{"num_hidden_layers": 10, "hidden_size": 192, "num_attention_heads": 3, "num_key_value_heads": 3, "head_dim": 64, "intermediate_size": 576, "vocab_size": 6955, "hidden_act": "squared_relu", "norm": "rmsnorm", "norm_place": "pre", "norm_eps": 1e-06, "positions": "rope", "rope_theta": 1000000.0, "rope_fraction": 1.0, "qk_norm": true, "attn_scale": 0.125, "bias": "qkv", "tie_word_embeddings": false, "parallel_block": false, "init": "trunc", "init_std_qkv": 0.0331, "init_std_o": 0.0, "init_std_up": 0.0331, "init_std_down": 0.0, "optimizer": "soap_variant", "learning_rate": 0.00872, "lr_mult_qkv": 0.7, "lr_mult_o": 1.65, "beta1": 0.95, "beta2": 0.95, "lr_head": 0.00792, "max_grad_norm": 1.0, "warmup_steps": 32, "schedule": "wsd", "decay_fraction": 0.53, "decay_shape": "linear", "final_lr_fraction": 0.0, "batch_tokens": [65536, 131072, 262144], "max_seq_len": 512, "doc_mask": true, "train_tokens": 392900000, "max_steps": 2796, "dataset": "wikipedia_en"}
Each number is 50 + 12 x the weight over its row's rms, rounded and kept within 0 to 99. Layers, rows and columns count from 0. The size before them is the row's rms in percent of the matrix's.

# k: layer 5 attention key, 192x192, rms 0.179, rows 151-191, columns 64-127
# q: layer 5 attention query, 192x192, rms 0.18, rows 152-191, columns 64-127
# v: layer 5 attention value, 192x192, rms 0.166, rows 128-139, columns 64-127
# o: layer 5 attention output (transposed), 192x192, rms 0.377, rows 128-139, columns 64-127
k151 078:54 65 45 42 46 38 32 55 42 69 36 52 41 18 35 62 54 48 73 52 50 31 58 53 37 52 58 64 44 45 32 74 56 43 67 66 61 43 48 41 49 38 40 73 50 45 66 66 56 50 59 55 47 42 38 42 47 41 49 44 42 33 48 57
q152 093:55 43 57 49 25 58 41 73 62 41 53 62 39 52 55 32 38 47 39 38 60 31 53 57 53 56 38 36 43 57 45 41 53 44 65 43 43 38 48 55 56 33 54 31 48 37 29 53 38 37 66 33 60 61 53 47 66 60 26 47 34 58 42 50
k152 102:46 38 44 37 68 39 58 58 59 50 53 29 56 50 45 47 57 50 72 56 65 44 59 61 64 41 39 52 26 36 68 41 54 61 52 46 57 54 28 82 72 54 28 39 60 41 36 49 56 56 48 65 52 58 36 42 31 54 69 59 66 53 27 54
q153 091:54 28 35 50 63 29 44 59 43 51 47 50 45 39 38 56 45 54 55 70 67 53 53 72 38 45 55 64 46 49 53 57 47 75 26 38 47 48 50 44 46 54 53 56 26 68 72 56 71 50 26 61 52 51 45 41 38 21 59 52 51 48 56 60
k153 091:51 47 45 51 33 25 59 52 54 36 48 37 63 67 30 50 53 53 60 55 47 53 50 47 50 44 40 29 57 45 38 63 49 46 43 46 30 64 46 63 51 42 70 56 61 68 49 57 62 74 42 43 63 75 56 26 60 65 53 35 34 38 52 45
q154 095:39 42 70 27 31 48 46 51 42 40 64 44 42 35 30 42 51 63 28 66 40 50 35 46 80 55 40 54 32 62 50 50 64 46 48 49 29 44 34 56 45 48 39 53 36 54 46 67 54 48 47 58 26 61 37 49 50 44 70 54 50 45 39 43
k154 088:58 53 42 66 44 50 70 50 57 59 45 57 17 41 48 47 45 41 46 52 57 47 47 43 38 39 55 74 58 32 28 59 38 50 51 59 42 56 53 34 43 46 47 59 30 35 71 56 15 28 33 44 58 75 68 53 50 39 62 65 32 55 37 49
q155 102:45 41 63 43 30 35 53 50 55 48 48 52 36 56 32 66 40 58 33 60 57 65 52 60 64 41 45 46 53 57 35 38 44 71 48 41 36 34 55 48 78 58 63 63 27 66 57 59 44 60 61 36 56 44 39 61 46 40 42 51 36 48 49 49
k155 094:50 50 50 60 38 47 45 55 36 51 44 49 42 62 58 66 54 43 59 63 52 38 56 55 41 35 68 41 42 53 51 67 62 46 45 69 42 57 45 54 76 39 59 25 62 34 23 87 62 43 47 61 40 52 43 42 43 61 47 69 53 48 31 35
q156 119:52 59 29 35 47 58 65 40 30 59 50 55 52 54 63 35 79 51 66 63 32 55 46 38 43 41 47 46 75 30 48 79 52 30 59 50 70 47 64 51 38 45 47 50 49 65 31 21 55 60 33 46 35 38 68 46 58 34 40 48 53 41 58 66
k156 100:61 54 43 46 28 37 49 60 63 61 61 52 39 49 41 39 64 48 60 38 54 50 54 62 63 34 31 51 39 37 34 46 58 61 28 48 48 49 41 41 56 61 67 46 66 47 35 52 46 47 41 38 52 48 37 42 46 34 67 60 67 68 18 35
q157 093:30 63 41 42 58 56 33 40 58 47 45 43 29 52 48 73 60 64 84 60 45 57 42 73 61 57 54 78 54 58 66 49 54 65 44 51 52 53 48 49 56 49 38 60 44 52 47 35 47 51 24 53 62 68 20 32 38 40 63 54 38 37 52 44
k157 084:53 49 67 55 52 44 53 43 69 43 48 45 45 35 66 54 61 44 43 45 50 56 48 56 64 43 36 54 44 47 41 57 35 29 36 55 48 62 40 56 50 50 49 60 57 62 33 72 54 38 59 49 76 49 64 44 66 63 10 74 38 48 54 56
q158 099:33 42 32 34 59 49 52 66 37 39 53 44 51 63 42 40 51 93 44 61 53 60 63 56 66 37 38 66 45 55 53 54 40 53 56 58 59 53 41 32 51 23 49 68 40 37 55 57 56 44 48 47 64 47 43 53 65 52 63 35 76 29 39 38
k158 090:47 55 24 52 49 42 57 45 48 60 72 54 45 59 45 49 24 27 48 24 52 71 52 46 63 50 55 60 46 34 38 51 56 63 65 53 52 34 47 61 47 43 39 36 64 36 32 59 46 41 70 51 56 34 54 66 45 49 45 60 48 64 54 65
q159 104:46 49 66 44 53 48 39 46 55 61 28 50 48 66 63 53 56 42 42 49 56 46 58 61 27 51 55 54 45 18 59 57 54 65 51 47 51 37 46 51 39 58 35 66 26 52 39 65 51 56 60 60 52 35 55 52 22 26 53 59 63 57 56 34
k159 099:63 67 67 71 55 34 48 41 50 41 31 49 43 46 48 55 49 59 58 64 38 41 44 55 33 38 41 50 53 40 59 46 41 57 52 42 28 63 58 55 40 45 39 59 64 58 60 49 63 41 43 55 40 34 39 65 54 61 38 50 58 65 35 41
q160 095:18 63 48 59 39 41 69 55 48 52 46 69 36 59 39 28 50 44 57 45 57 33 59 50 62 49 68 42 56 52 58 44 57 56 39 46 58 53 51 62 51 44 50 67 45 45 47 61 63 51 21 68 52 50 59 61 50 50 55 53 49 50 61 52
k160 090:49 59 48 54 78 50 51 48 28 58 75 55 47 44 48 42 32 49 43 77 34 47 73 59 53 62 82 43 53 57 53 79 47 56 55 55 48 33 47 52 47 63 59 63 54 81 42 49 59 54 64 43 42 59 61 58 59 78 64 53 52 43 54 57
q161 106:61 56 48 53 42 31 49 54 73 54 33 46 40 40 41 58 40 52 53 48 53 53 35 50 46 39 55 38 65 56 40 66 42 63 57 58 43 63 43 66 40 65 53 62 40 34 54 71 30 51 50 53 46 57 45 66 48 45 55 48 37 51 65 49
k161 095:46 37 61 44 53 74 67 47 46 54 53 64 57 41 36 66 49 70 47 57 38 53 72 41 31 44 36 53 51 52 64 65 54 48 57 43 57 35 44 42 56 59 64 39 51 49 46 52 34 57 31 61 58 46 66 64 46 52 63 40 28 46 47 43
q162 098:49 54 58 56 70 57 48 59 44 50 54 44 63 74 52 56 64 42 51 59 56 52 37 34 35 68 73 33 49 50 57 39 46 61 57 51 37 51 38 44 61 54 23 52 71 38 52 63 52 59 65 60 61 51 45 28 20 57 30 63 44 58 50 39
k162 092:48 43 41 51 64 47 51 54 37 47 48 33 49 31 59 46 46 41 48 46 30 51 35 56 54 35 35 49 47 59 68 58 50 63 43 45 71 42 45 49 51 61 41 39 44 63 50 59 46 64 23 53 56 46 31 53 60 37 49 40 46 55 41 48
q163 118:66 58 37 73 53 50 49 55 47 53 37 34 59 67 56 31 50 32 52 48 27 38 29 47 60 67 55 33 41 77 58 38 42 53 51 48 52 51 42 60 43 58 62 50 27 41 53 34 83 49 50 34 44 50 72 86 56 73 55 51 57 36 45 68
k163 108:53 65 27 49 66 54 45 20 42 63 55 58 42 40 60 59 68 48 52 52 29 74 40 55 55 51 64 40 44 68 55 61 56 57 54 45 66 56 49 42 49 64 46 58 49 67 47 24 30 37 21 52 57 48 40 57 51 41 55 35 40 55 46 45
q164 097:61 52 55 32 17 37 47 68 49 55 49 52 38 48 29 49 73 48 43 51 36 40 48 63 50 15 39 59 48 81 45 66 50 46 58 57 52 60 50 81 45 60 64 56 48 78 50 55 70 44 46 51 48 33 52 46 34 57 67 63 57 57 39 59
k164 084:32 49 53 55 75 49 47 50 34 52 34 55 36 68 57 40 37 32 41 60 54 54 61 60 38 48 41 42 50 35 43 42 53 66 50 36 69 33 49 72 43 43 61 47 56 37 48 71 22 46 46 51 48 49 44 37 51 66 46 55 49 49 55 52
q165 091:75 40 34 36 38 47 42 32 18 46 33 54 51 52 61 49 33 52 60 44 62 34 66 46 66 62 57 54 51 32 33 56 49 54 36 48 43 60 63 66 52 34 61 40 54 46 54 59 41 57 51 35 56 35 41 43 46 39 51 36 50 39 42 53
k165 092:27 55 48 52 41 43 43 43 59 53 87 41 66 47 52 83 58 35 20 60 36 51 47 68 61 68 46 57 50 65 51 46 34 53 64 51 39 35 48 31 32 56 41 62 43 52 60 45 41 47 45 45 50 42 54 43 39 48 57 50 43 70 39 46
q166 087:52 40 61 57 59 52 46 74 41 35 55 62 64 56 53 41 47 54 56 42 39 59 38 44 38 48 54 42 42 35 72 55 62 58 43 51 58 56 56 41 44 49 48 37 79 52 40 49 63 83 42 57 61 51 57 76 57 60 57 57 50 50 47 54
k166 085:60 68 31 63 39 48 37 29 52 53 42 36 54 80 51 46 61 68 37 38 80 26 52 58 69 55 39 51 51 27 41 38 58 48 51 53 60 57 37 32 48 43 53 57 47 38 63 60 58 51 65 66 60 48 50 43 28 39 58 36 58 60 42 68
q167 096:56 42 48 56 39 57 57 50 41 47 56 65 56 57 56 46 58 65 45 43 29 51 25 30 38 56 47 54 21 38 48 40 40 46 74 33 69 48 60 46 23 52 58 41 70 49 45 47 24 69 19 51 53 35 56 59 55 32 59 62 52 68 63 40
k167 095:43 52 49 39 46 42 64 58 38 38 62 44 31 26 59 64 45 56 41 42 63 60 72 67 57 22 60 63 44 51 62 59 59 76 59 57 52 53 48 53 55 34 50 49 45 54 32 52 77 46 44 56 69 51 36 47 47 54 49 25 60 32 30 34
q168 161:33 65 53 53 45 46 58 64 41 62 33 53 59 56 44 43 60 52 41 59 44 52 47 40 73 44 58 55 44 61 48 52 58 39 57 64 53 49 52 54 26 59 57 47 47 57 49 40 71 65 36 43 53 34 81 62 42 58 66 52 57 47 54 55
k168 101:39 59 56 46 55 53 54 62 65 52 25 30 57 22 51 65 35 46 61 33 46 36 58 36 56 57 60 48 37 66 73 40 40 62 45 62 46 53 62 48 62 52 45 79 44 51 39 42 58 61 46 61 39 51 61 46 35 47 51 67 36 57 48 44
q169 096:48 45 37 48 43 69 38 39 33 49 51 53 43 44 39 26 51 37 27 57 65 48 57 31 45 59 56 46 50 55 67 63 45 59 66 75 48 55 52 46 35 33 60 65 32 26 49 41 38 31 35 48 52 60 53 30 54 43 69 54 56 62 23 60
k169 098:57 38 69 54 47 53 57 23 57 49 58 44 67 58 50 62 40 54 35 48 28 54 61 59 38 59 60 55 57 76 46 44 52 63 59 37 33 65 63 45 45 44 50 45 54 52 56 42 50 64 53 44 76 54 46 68 47 52 65 80 34 66 56 41
q170 087:38 66 46 48 37 62 56 37 39 54 47 36 62 58 39 74 48 45 58 41 62 65 27 58 52 53 52 45 56 60 55 28 69 21 60 61 65 38 62 29 76 66 75 57 54 29 43 42 64 39 72 49 52 55 45 38 44 53 61 56 40 54 58 57
k170 092:67 46 43 66 47 34 55 51 41 77 51 41 55 43 55 67 53 42 42 51 42 51 56 56 79 56 39 34 45 46 33 50 48 61 27 46 40 73 24 62 48 70 20 45 32 48 66 65 45 54 38 24 52 41 59 51 71 22 39 41 70 52 57 52
q171 106:63 49 52 65 65 30 24 46 33 55 28 35 49 31 54 70 30 38 76 69 65 54 38 47 43 44 52 47 53 44 55 60 49 39 57 41 63 50 45 59 75 34 50 45 40 55 35 51 65 58 59 53 57 35 48 50 62 43 41 55 43 31 64 49
k171 094:71 45 37 50 61 40 57 44 51 47 40 44 30 69 62 40 76 45 57 57 44 25 25 63 40 63 26 39 52 67 38 49 35 57 56 53 54 59 49 46 56 65 56 75 69 46 50 53 39 51 64 47 46 39 41 27 40 47 49 34 65 74 51 62
q172 141:41 31 49 40 56 79 49 63 64 39 66 33 31 35 71 56 58 47 47 49 55 31 62 56 68 42 28 54 55 51 39 52 50 44 48 76 25 60 59 49 83 41 49 72 39 83 72 42 70 62 37 52 61 26 71 51 50 67 52 45 59 49 62 35
k172 103:56 41 53 51 22 40 64 40 44 59 40 56 62 57 28 47 60 45 38 57 70 36 62 60 51 48 35 62 56 23 57 62 66 56 63 57 67 44 50 40 54 44 66 45 60 52 74 57 49 47 52 37 62 53 54 59 38 48 42 45 37 36 45 23
q173 087:34 34 49 45 41 37 36 40 60 37 29 51 54 46 62 52 52 61 47 22 44 36 44 41 63 57 56 61 41 54 47 62 68 56 46 58 45 32 45 37 48 63 72 47 64 25 61 38 65 64 59 58 50 59 38 56 36 30 49 63 54 32 57 43
k173 081:56 65 50 66 37 49 46 25 25 40 60 66 36 43 48 66 46 42 53 37 58 44 51 34 50 57 54 62 60 45 61 52 49 38 50 43 49 48 45 50 78 27 63 46 64 58 44 45 44 69 35 36 58 50 58 52 46 53 64 36 57 53 29 41
q174 118:67 56 39 55 55 64 43 40 55 54 49 50 47 58 63 77 63 41 45 40 55 47 42 52 64 47 35 65 56 38 49 71 53 37 62 52 67 59 71 57 47 51 56 48 52 55 48 34 42 42 34 56 44 36 46 33 53 29 44 40 40 46 53 54
k174 100:38 45 61 45 40 53 64 33 61 32 68 42 61 41 58 45 52 50 45 59 48 62 64 49 41 36 32 44 47 71 29 34 48 26 50 57 51 55 48 79 49 50 67 63 67 68 43 53 42 69 44 51 44 27 23 39 38 26 41 28 37 56 47 47
q175 104:55 48 73 30 45 55 42 38 48 51 48 47 32 60 46 46 61 76 45 66 49 66 39 53 69 40 62 55 45 54 45 57 46 45 67 45 44 57 53 58 64 33 43 41 56 35 66 48 63 39 53 47 51 53 34 51 58 58 74 64 69 55 51 57
k175 094:50 74 52 42 45 38 51 45 63 27 32 34 34 47 44 53 41 48 68 20 29 45 43 42 60 44 47 41 34 54 57 59 46 48 45 60 58 29 49 51 29 55 65 55 45 60 31 58 54 74 31 52 54 49 65 66 60 59 37 42 58 53 56 40
q176 093:60 49 61 37 45 61 61 34 53 57 76 61 46 43 70 58 56 50 61 64 43 46 57 47 41 40 48 52 51 71 41 72 50 42 30 57 39 28 66 62 42 35 46 45 63 57 50 33 62 54 47 61 40 55 40 64 68 53 39 76 63 67 40 45
k176 092:68 45 22 50 61 48 36 64 64 53 44 54 53 27 63 65 59 45 46 46 57 37 43 55 43 71 27 56 57 47 52 56 68 49 57 48 63 71 50 47 52 45 55 45 41 21 46 41 39 59 30 44 56 45 43 45 59 49 59 44 38 28 52 64
q177 143:41 64 38 46 44 40 64 49 42 60 40 31 59 43 49 67 40 52 36 40 45 47 49 44 44 45 70 64 35 54 50 48 61 48 48 57 60 36 55 67 38 33 52 79 53 57 55 72 49 66 23 44 49 61 44 52 65 48 56 48 45 63 49 60
k177 100:42 61 72 56 51 56 63 48 60 43 71 38 57 75 48 30 52 62 43 27 45 70 34 54 54 76 67 50 62 64 49 59 35 53 58 45 48 37 37 35 49 48 55 48 62 41 48 47 61 52 53 39 36 38 53 53 45 27 72 33 45 35 50 53
q178 100:60 53 61 48 53 40 20 52 49 52 33 17 72 46 63 34 39 55 33 56 47 60 42 47 66 50 63 52 42 32 51 50 43 48 46 68 44 38 30 31 40 50 41 59 47 59 79 46 47 60 50 42 54 74 59 35 63 35 43 56 57 64 60 62
k178 097:10 62 63 58 75 58 55 54 52 54 52 43 62 51 69 54 57 72 68 54 32 41 53 63 55 43 41 56 57 50 37 50 53 62 34 42 50 62 47 57 38 51 42 39 45 44 58 64 79 63 37 53 40 32 31 78 45 60 56 36 75 54 49 61
q179 101:41 56 54 47 43 60 41 38 50 61 75 67 59 47 65 30 34 50 38 58 59 35 66 57 51 50 32 35 53 57 47 45 63 73 31 62 45 45 46 56 60 49 57 59 57 55 49 71 52 50 52 71 54 63 38 31 29 40 56 37 42 20 64 61
k179 092:53 74 25 41 51 48 42 56 44 38 46 47 39 45 54 70 53 46 55 70 52 37 64 53 50 31 63 50 69 62 72 40 44 53 61 57 50 68 43 51 72 45 55 53 47 62 47 48 46 53 49 60 38 40 34 57 64 35 74 64 35 56 30 46
q180 090:27 52 67 50 52 50 35 47 57 40 48 64 57 56 53 65 42 45 57 40 60 61 48 41 47 51 48 27 49 66 52 35 48 45 52 68 50 59 38 65 55 63 56 37 69 46 49 73 45 47 26 37 66 52 48 44 49 31 45 41 51 64 51 56
k180 087:67 59 53 62 41 38 38 67 63 51 46 54 67 42 72 45 35 60 46 32 61 49 56 66 68 46 45 65 53 34 59 50 50 36 52 25 37 65 62 59 51 36 32 51 57 45 42 52 27 45 51 43 57 40 32 41 32 47 48 48 56 38 51 47
q181 082:35 46 30 49 44 40 59 52 59 33 53 66 40 53 54 47 34 56 46 57 35 68 59 50 43 54 54 74 48 51 62 54 55 43 40 46 44 43 45 45 51 53 25 41 29 41 60 44 46 41 70 54 58 72 47 49 34 77 47 42 47 61 72 52
k181 084:51 53 60 55 56 54 55 50 52 36 40 55 65 58 50 50 51 36 45 29 40 52 67 34 40 80 66 70 57 61 35 46 53 41 49 67 70 47 26 32 34 42 74 64 45 52 59 46 39 38 75 59 56 45 72 39 57 67 52 69 40 47 45 73
q182 129:42 68 36 64 81 43 50 46 38 66 34 38 36 66 22 38 39 51 49 53 52 42 57 58 58 54 62 31 48 48 50 48 66 61 44 44 47 43 54 53 35 40 53 62 44 48 36 60 57 56 44 45 59 55 35 68 54 36 46 50 53 68 45 48
k182 110:44 46 55 36 61 58 49 55 77 59 53 38 41 58 48 56 42 73 51 56 57 62 43 48 44 22 36 64 56 53 68 67 48 68 51 70 58 64 53 47 54 56 56 36 75 80 42 75 42 39 43 44 53 43 39 39 50 37 56 58 47 58 48 52
q183 099:69 61 51 36 58 40 38 30 42 43 68 61 42 74 58 43 28 43 64 48 41 51 14 50 71 55 42 60 42 51 47 50 57 57 55 52 48 43 34 58 92 54 40 56 69 37 34 68 60 52 40 64 55 44 49 55 60 49 56 39 60 41 63 58
k183 101:31 38 34 64 44 63 59 61 54 60 50 60 72 39 46 54 67 48 34 47 51 61 53 59 47 55 33 26 50 38 56 49 35 35 41 60 58 62 36 63 25 50 75 47 38 21 45 48 42 53 63 45 61 35 38 60 45 52 51 49 32 41 65 34
q184 089:49 60 45 50 34 56 46 33 38 54 32 58 49 62 67 63 50 44 45 46 35 77 41 72 67 45 46 62 53 66 77 38 53 53 73 51 41 50 53 40 62 44 60 33 51 52 33 51 31 52 44 62 31 47 30 42 58 52 54 69 41 49 52 45
k184 093:49 61 41 53 58 39 70 56 51 69 42 59 41 56 38 51 75 39 58 46 58 36 58 52 60 56 43 50 32 53 49 67 49 62 29 46 57 52 37 40 73 64 35 49 51 53 67 44 24 51 35 35 40 56 55 52 46 37 38 48 53 62 35 46
q185 091:42 55 50 35 43 57 48 39 94 49 42 27 47 38 54 33 74 63 50 55 54 45 33 36 46 55 43 35 57 43 41 56 33 49 50 46 47 44 40 66 58 52 54 45 33 46 69 50 39 66 64 61 51 59 54 41 46 52 42 59 65 37 49 55
k185 092:36 50 68 43 38 25 58 71 52 76 53 52 55 50 49 48 30 25 53 50 54 47 48 46 45 48 46 49 26 33 69 52 60 44 38 52 51 64 43 42 60 59 77 65 57 34 66 42 53 50 41 44 53 36 36 59 39 32 51 59 54 43 20 46
q186 111:50 57 41 60 60 47 63 47 36 42 46 53 52 84 60 67 51 39 38 43 35 60 48 79 58 48 48 55 68 77 51 44 49 56 37 48 41 45 45 34 63 59 47 53 28 53 35 36 63 49 26 73 52 57 71 75 66 55 78 50 44 44 62 53
k186 098:77 73 49 42 68 61 53 41 46 66 44 44 61 45 59 54 75 72 35 46 41 35 29 53 43 68 65 60 54 43 38 53 59 55 41 52 56 22 59 57 42 52 45 54 54 49 48 50 48 57 63 59 59 49 51 43 47 39 40 68 57 54 47 64
q187 094:42 53 47 59 57 59 64 66 58 58 52 64 63 39 54 35 53 46 63 45 58 54 41 56 62 64 47 67 90 35 55 46 74 45 78 51 41 51 41 50 58 46 38 65 51 46 45 46 47 58 63 36 57 61 34 60 36 63 59 59 55 51 36 47
k187 092:54 53 49 53 38 50 49 68 43 50 42 75 31 59 44 71 57 45 65 41 55 55 30 55 43 45 37 18 41 50 45 44 44 67 57 34 46 54 49 45 67 45 55 49 47 53 64 47 42 70 22 68 58 26 71 29 41 51 62 60 30 56 50 48
q188 104:56 29 57 54 53 54 57 40 77 45 46 53 53 55 56 43 69 45 53 48 59 50 45 41 40 38 57 78 37 58 50 41 53 61 44 47 45 55 51 53 37 58 34 50 43 40 33 35 47 54 33 49 51 54 56 39 44 47 34 62 59 29 59 44
k188 094:37 52 30 59 59 54 38 45 49 42 28 37 50 43 50 53 53 81 35 65 64 55 44 59 55 54 38 73 53 55 70 38 62 33 53 57 52 32 25 57 49 43 52 45 57 45 62 36 55 59 49 61 37 35 62 43 68 42 65 32 45 64 58 44
q189 097:49 36 52 50 35 43 78 58 57 26 40 43 52 67 46 46 71 40 49 66 61 30 56 33 52 67 78 66 66 38 62 68 51 54 52 46 57 50 56 56 65 45 57 38 50 30 65 41 55 74 55 55 33 47 43 32 67 77 49 58 51 46 40 51
k189 086:55 62 48 62 59 57 35 26 72 70 64 49 57 41 46 45 30 49 67 59 52 54 43 69 36 61 41 48 73 42 41 59 66 63 72 53 35 42 35 56 27 47 47 60 46 53 26 36 51 53 31 38 39 50 51 62 34 40 53 34 37 46 52 45
q190 101:52 41 61 72 36 59 36 49 46 46 51 44 68 55 65 38 52 54 40 43 63 39 47 43 72 46 35 57 54 53 50 61 32 37 45 45 32 66 55 45 63 58 57 52 53 39 48 50 55 70 63 35 59 45 53 46 21 35 26 57 50 74 58 42
k190 092:74 45 56 60 48 26 52 38 46 65 59 57 44 50 69 54 56 59 43 47 42 46 54 53 68 37 55 27 58 51 53 52 40 62 55 61 48 52 72 78 48 39 57 38 54 49 61 55 56 41 41 49 55 48 53 62 46 57 54 44 48 53 66 54
q191 099:48 44 66 56 44 24 50 34 21 48 51 28 38 41 68 48 45 31 67 45 43 48 48 32 50 49 50 38 41 36 55 48 54 42 51 46 34 52 66 43 41 38 51 68 48 47 11 30 59 39 61 63 36 61 54 41 41 70 42 38 48 51 58 62
k191 088:58 57 84 40 51 44 46 41 33 45 45 52 59 46 48 47 55 57 50 57 44 54 43 58 44 50 42 78 52 47 50 36 49 50 48 64 52 71 36 42 70 56 53 63 55 61 51 51 42 69 53 12 61 54 29 26 25 49 55 51 53 54 51 36
v128 123:49 34 62 44 71 70 52 57 46 57 72 51 52 71 59 67 56 53 53 55 57 60 49 33 48 59 44 42 35 44 66 56 58 45 46 52 49 39 46 77 53 56 38 19 45 25 64 34 62 54 30 22 60 40 48 65 41 55 57 43 44 50 60 51
o128 114:48 22 43 36 33 35 59 38 48 46 47 47 62 42 62 64 63 72 49 53 60 42 53 46 44 54 51 17 14 54 59 51 44 61 51 38 36 53 52 45 48 43 84 28 45 40 54 55 53 49 37 44 48 58 35 55 43 42 56 41 35 43 63 47
v129 108:30 53 48 63 61 59 58 41 52 61 43 47 42 51 44 48 50 53 50 53 45 44 35 48 30 53 49 55 69 41 36 32 47 46 61 56 68 40 48 31 56 49 58 48 30 22 61 42 46 61 60 73 32 27 72 65 43 48 52 51 49 28 72 32
o129 101:27 51 50 58 50 56 46 36 47 51 46 63 57 44 45 35 38 47 60 38 66 37 28 55 58 44 52 40 68 31 54 45 58 42 59 56 46 40 54 48 36 58 59 62 29 47 44 46 36 51 60 63 49 24 40 44 09 46 51 40 34 42 62 52
v130 110:62 46 52 48 69 63 34 51 42 56 49 49 74 49 47 48 56 41 38 63 56 68 47 68 69 62 58 43 50 50 48 43 41 46 42 62 50 50 29 62 68 63 57 36 40 43 46 26 45 46 53 62 66 32 49 53 46 49 39 80 63 37 57 49
o130 100:43 39 52 62 48 37 51 57 64 49 27 40 34 58 39 51 55 53 41 32 42 51 28 64 58 59 68 49 53 35 39 61 49 48 47 44 64 40 54 41 57 54 58 64 72 43 66 49 72 36 56 42 42 33 43 63 25 44 59 70 45 66 40 57
v131 115:45 43 45 17 40 54 38 54 56 60 32 57 66 33 65 31 45 51 57 51 40 39 69 58 39 56 54 49 43 42 53 52 59 44 59 60 61 28 18 44 67 51 53 58 49 48 49 53 62 40 65 46 30 65 52 34 28 41 40 41 64 40 54 51
o131 101:35 44 51 51 50 67 27 51 39 45 37 52 55 54 58 39 54 58 40 55 53 61 56 40 49 62 34 64 35 35 59 39 33 57 57 62 47 63 38 54 33 52 22 51 59 32 64 30 53 51 51 31 46 60 48 21 44 47 78 48 71 59 40 42
v132 120:69 45 50 61 45 33 63 28 50 59 46 56 33 60 62 51 54 39 59 58 32 60 76 58 63 43 22 37 54 66 42 52 64 40 55 44 40 63 33 41 74 31 55 67 48 51 56 27 50 56 29 48 43 46 47 51 65 58 58 66 39 50 77 40
o132 104:50 35 50 54 56 57 41 70 54 67 64 68 54 49 56 53 60 58 51 58 38 71 64 73 39 38 75 36 42 46 49 43 41 58 55 59 44 36 40 55 45 43 40 51 39 55 64 38 35 50 20 35 58 48 40 56 62 38 37 65 65 60 30 33
v133 123:46 47 41 46 37 59 36 39 53 41 53 38 52 54 46 46 49 52 72 55 47 31 38 59 29 70 33 66 54 54 60 46 44 23 63 65 25 57 52 57 51 34 49 63 44 40 57 68 51 71 44 61 62 31 51 44 48 42 64 61 34 44 66 26
o133 117:54 76 59 42 42 40 26 51 24 63 40 23 43 55 41 49 38 58 23 37 26 50 48 73 36 52 47 47 26 37 61 42 72 42 49 42 57 53 49 57 56 60 64 82 34 66 49 70 28 42 23 48 52 48 52 38 47 52 34 56 34 53 64 59
v134 112:30 68 16 56 42 31 55 55 41 27 43 50 55 56 14 61 39 62 55 40 52 48 39 34 41 54 55 43 44 45 19 55 49 44 41 63 33 44 53 36 50 56 56 42 42 31 65 52 46 55 56 59 50 31 68 54 58 60 29 56 50 55 60 63
o134 102:45 75 63 64 46 40 47 54 47 52 53 57 26 49 29 46 37 36 61 43 47 32 49 47 64 49 40 40 67 63 41 71 55 85 27 56 24 59 49 30 63 58 25 71 43 28 57 64 61 44 49 81 48 33 63 52 32 58 41 59 54 41 60 51
v135 103:61 66 53 44 29 66 66 37 46 49 47 68 53 64 43 37 37 49 72 70 49 59 63 59 32 65 44 52 72 38 60 31 35 34 40 55 54 50 49 44 37 45 71 59 37 40 60 49 53 52 25 50 61 37 32 58 45 62 28 28 43 59 28 53
o135 100:50 58 63 53 37 72 59 46 52 62 36 58 55 75 36 44 42 41 39 44 59 36 46 56 65 54 40 57 58 62 59 32 55 35 55 66 34 17 33 54 43 49 59 43 28 47 44 54 57 41 44 28 47 50 34 48 56 38 57 46 55 50 56 62
v136 117:56 49 42 69 42 54 48 64 57 67 47 84 32 44 55 27 56 85 59 39 34 80 60 86 61 73 49 43 70 38 44 57 67 66 47 38 31 36 37 46 42 60 37 36 55 73 55 57 53 42 50 38 64 51 54 62 65 35 43 47 70 62 60 48
o136 103:53 47 66 42 42 37 35 52 35 58 47 54 35 23 37 39 64 47 39 59 61 36 61 65 49 42 68 59 53 47 50 49 46 40 54 48 48 35 51 52 75 45 27 39 28 57 61 56 52 54 55 74 62 64 46 53 64 72 51 63 64 48 37 62
v137 105:44 73 20 34 39 36 51 48 54 43 60 40 39 60 46 71 37 38 41 38 55 34 50 36 56 42 52 70 36 48 44 62 51 30 51 65 51 37 58 44 74 57 30 64 39 36 52 34 40 53 38 37 36 44 64 61 64 63 67 63 59 59 40 41
o137 098:52 51 53 63 43 28 60 45 59 47 66 32 60 65 65 82 34 41 61 49 38 53 42 40 41 54 37 49 47 56 53 55 49 45 48 43 32 37 44 40 80 71 41 52 37 38 22 49 60 44 48 25 51 38 54 48 46 40 46 51 42 52 54 41
v138 115:53 57 47 60 71 50 59 36 40 50 46 56 46 25 63 66 42 55 60 51 42 79 63 66 50 41 67 52 33 45 40 51 47 69 45 60 56 57 60 44 22 37 54 51 61 51 35 36 47 45 49 46 46 57 59 49 47 55 50 58 39 55 44 69
o138 100:67 35 34 49 54 68 54 42 36 48 52 59 45 33 60 53 43 39 64 36 36 51 56 55 66 32 55 78 72 15 30 50 59 55 40 65 53 41 71 43 58 43 57 57 60 58 37 40 57 42 37 43 54 62 57 42 48 54 55 38 53 56 53 46
v139 116:51 64 34 55 46 50 57 54 72 60 69 43 52 53 50 34 40 57 59 23 54 58 62 38 52 58 44 31 54 55 53 61 49 59 59 73 45 51 49 60 45 47 52 58 64 59 36 31 50 43 58 48 31 63 51 43 40 57 43 40 57 50 45 62
o139 102:57 51 67 50 47 48 33 23 76 56 51 41 43 53 62 39 34 66 62 56 51 68 58 52 38 51 30 49 41 77 47 75 71 55 51 76 32 32 44 48 42 56 58 52 75 56 47 60 70 52 68 53 53 58 45 28 52 52 49 60 44 50 33 38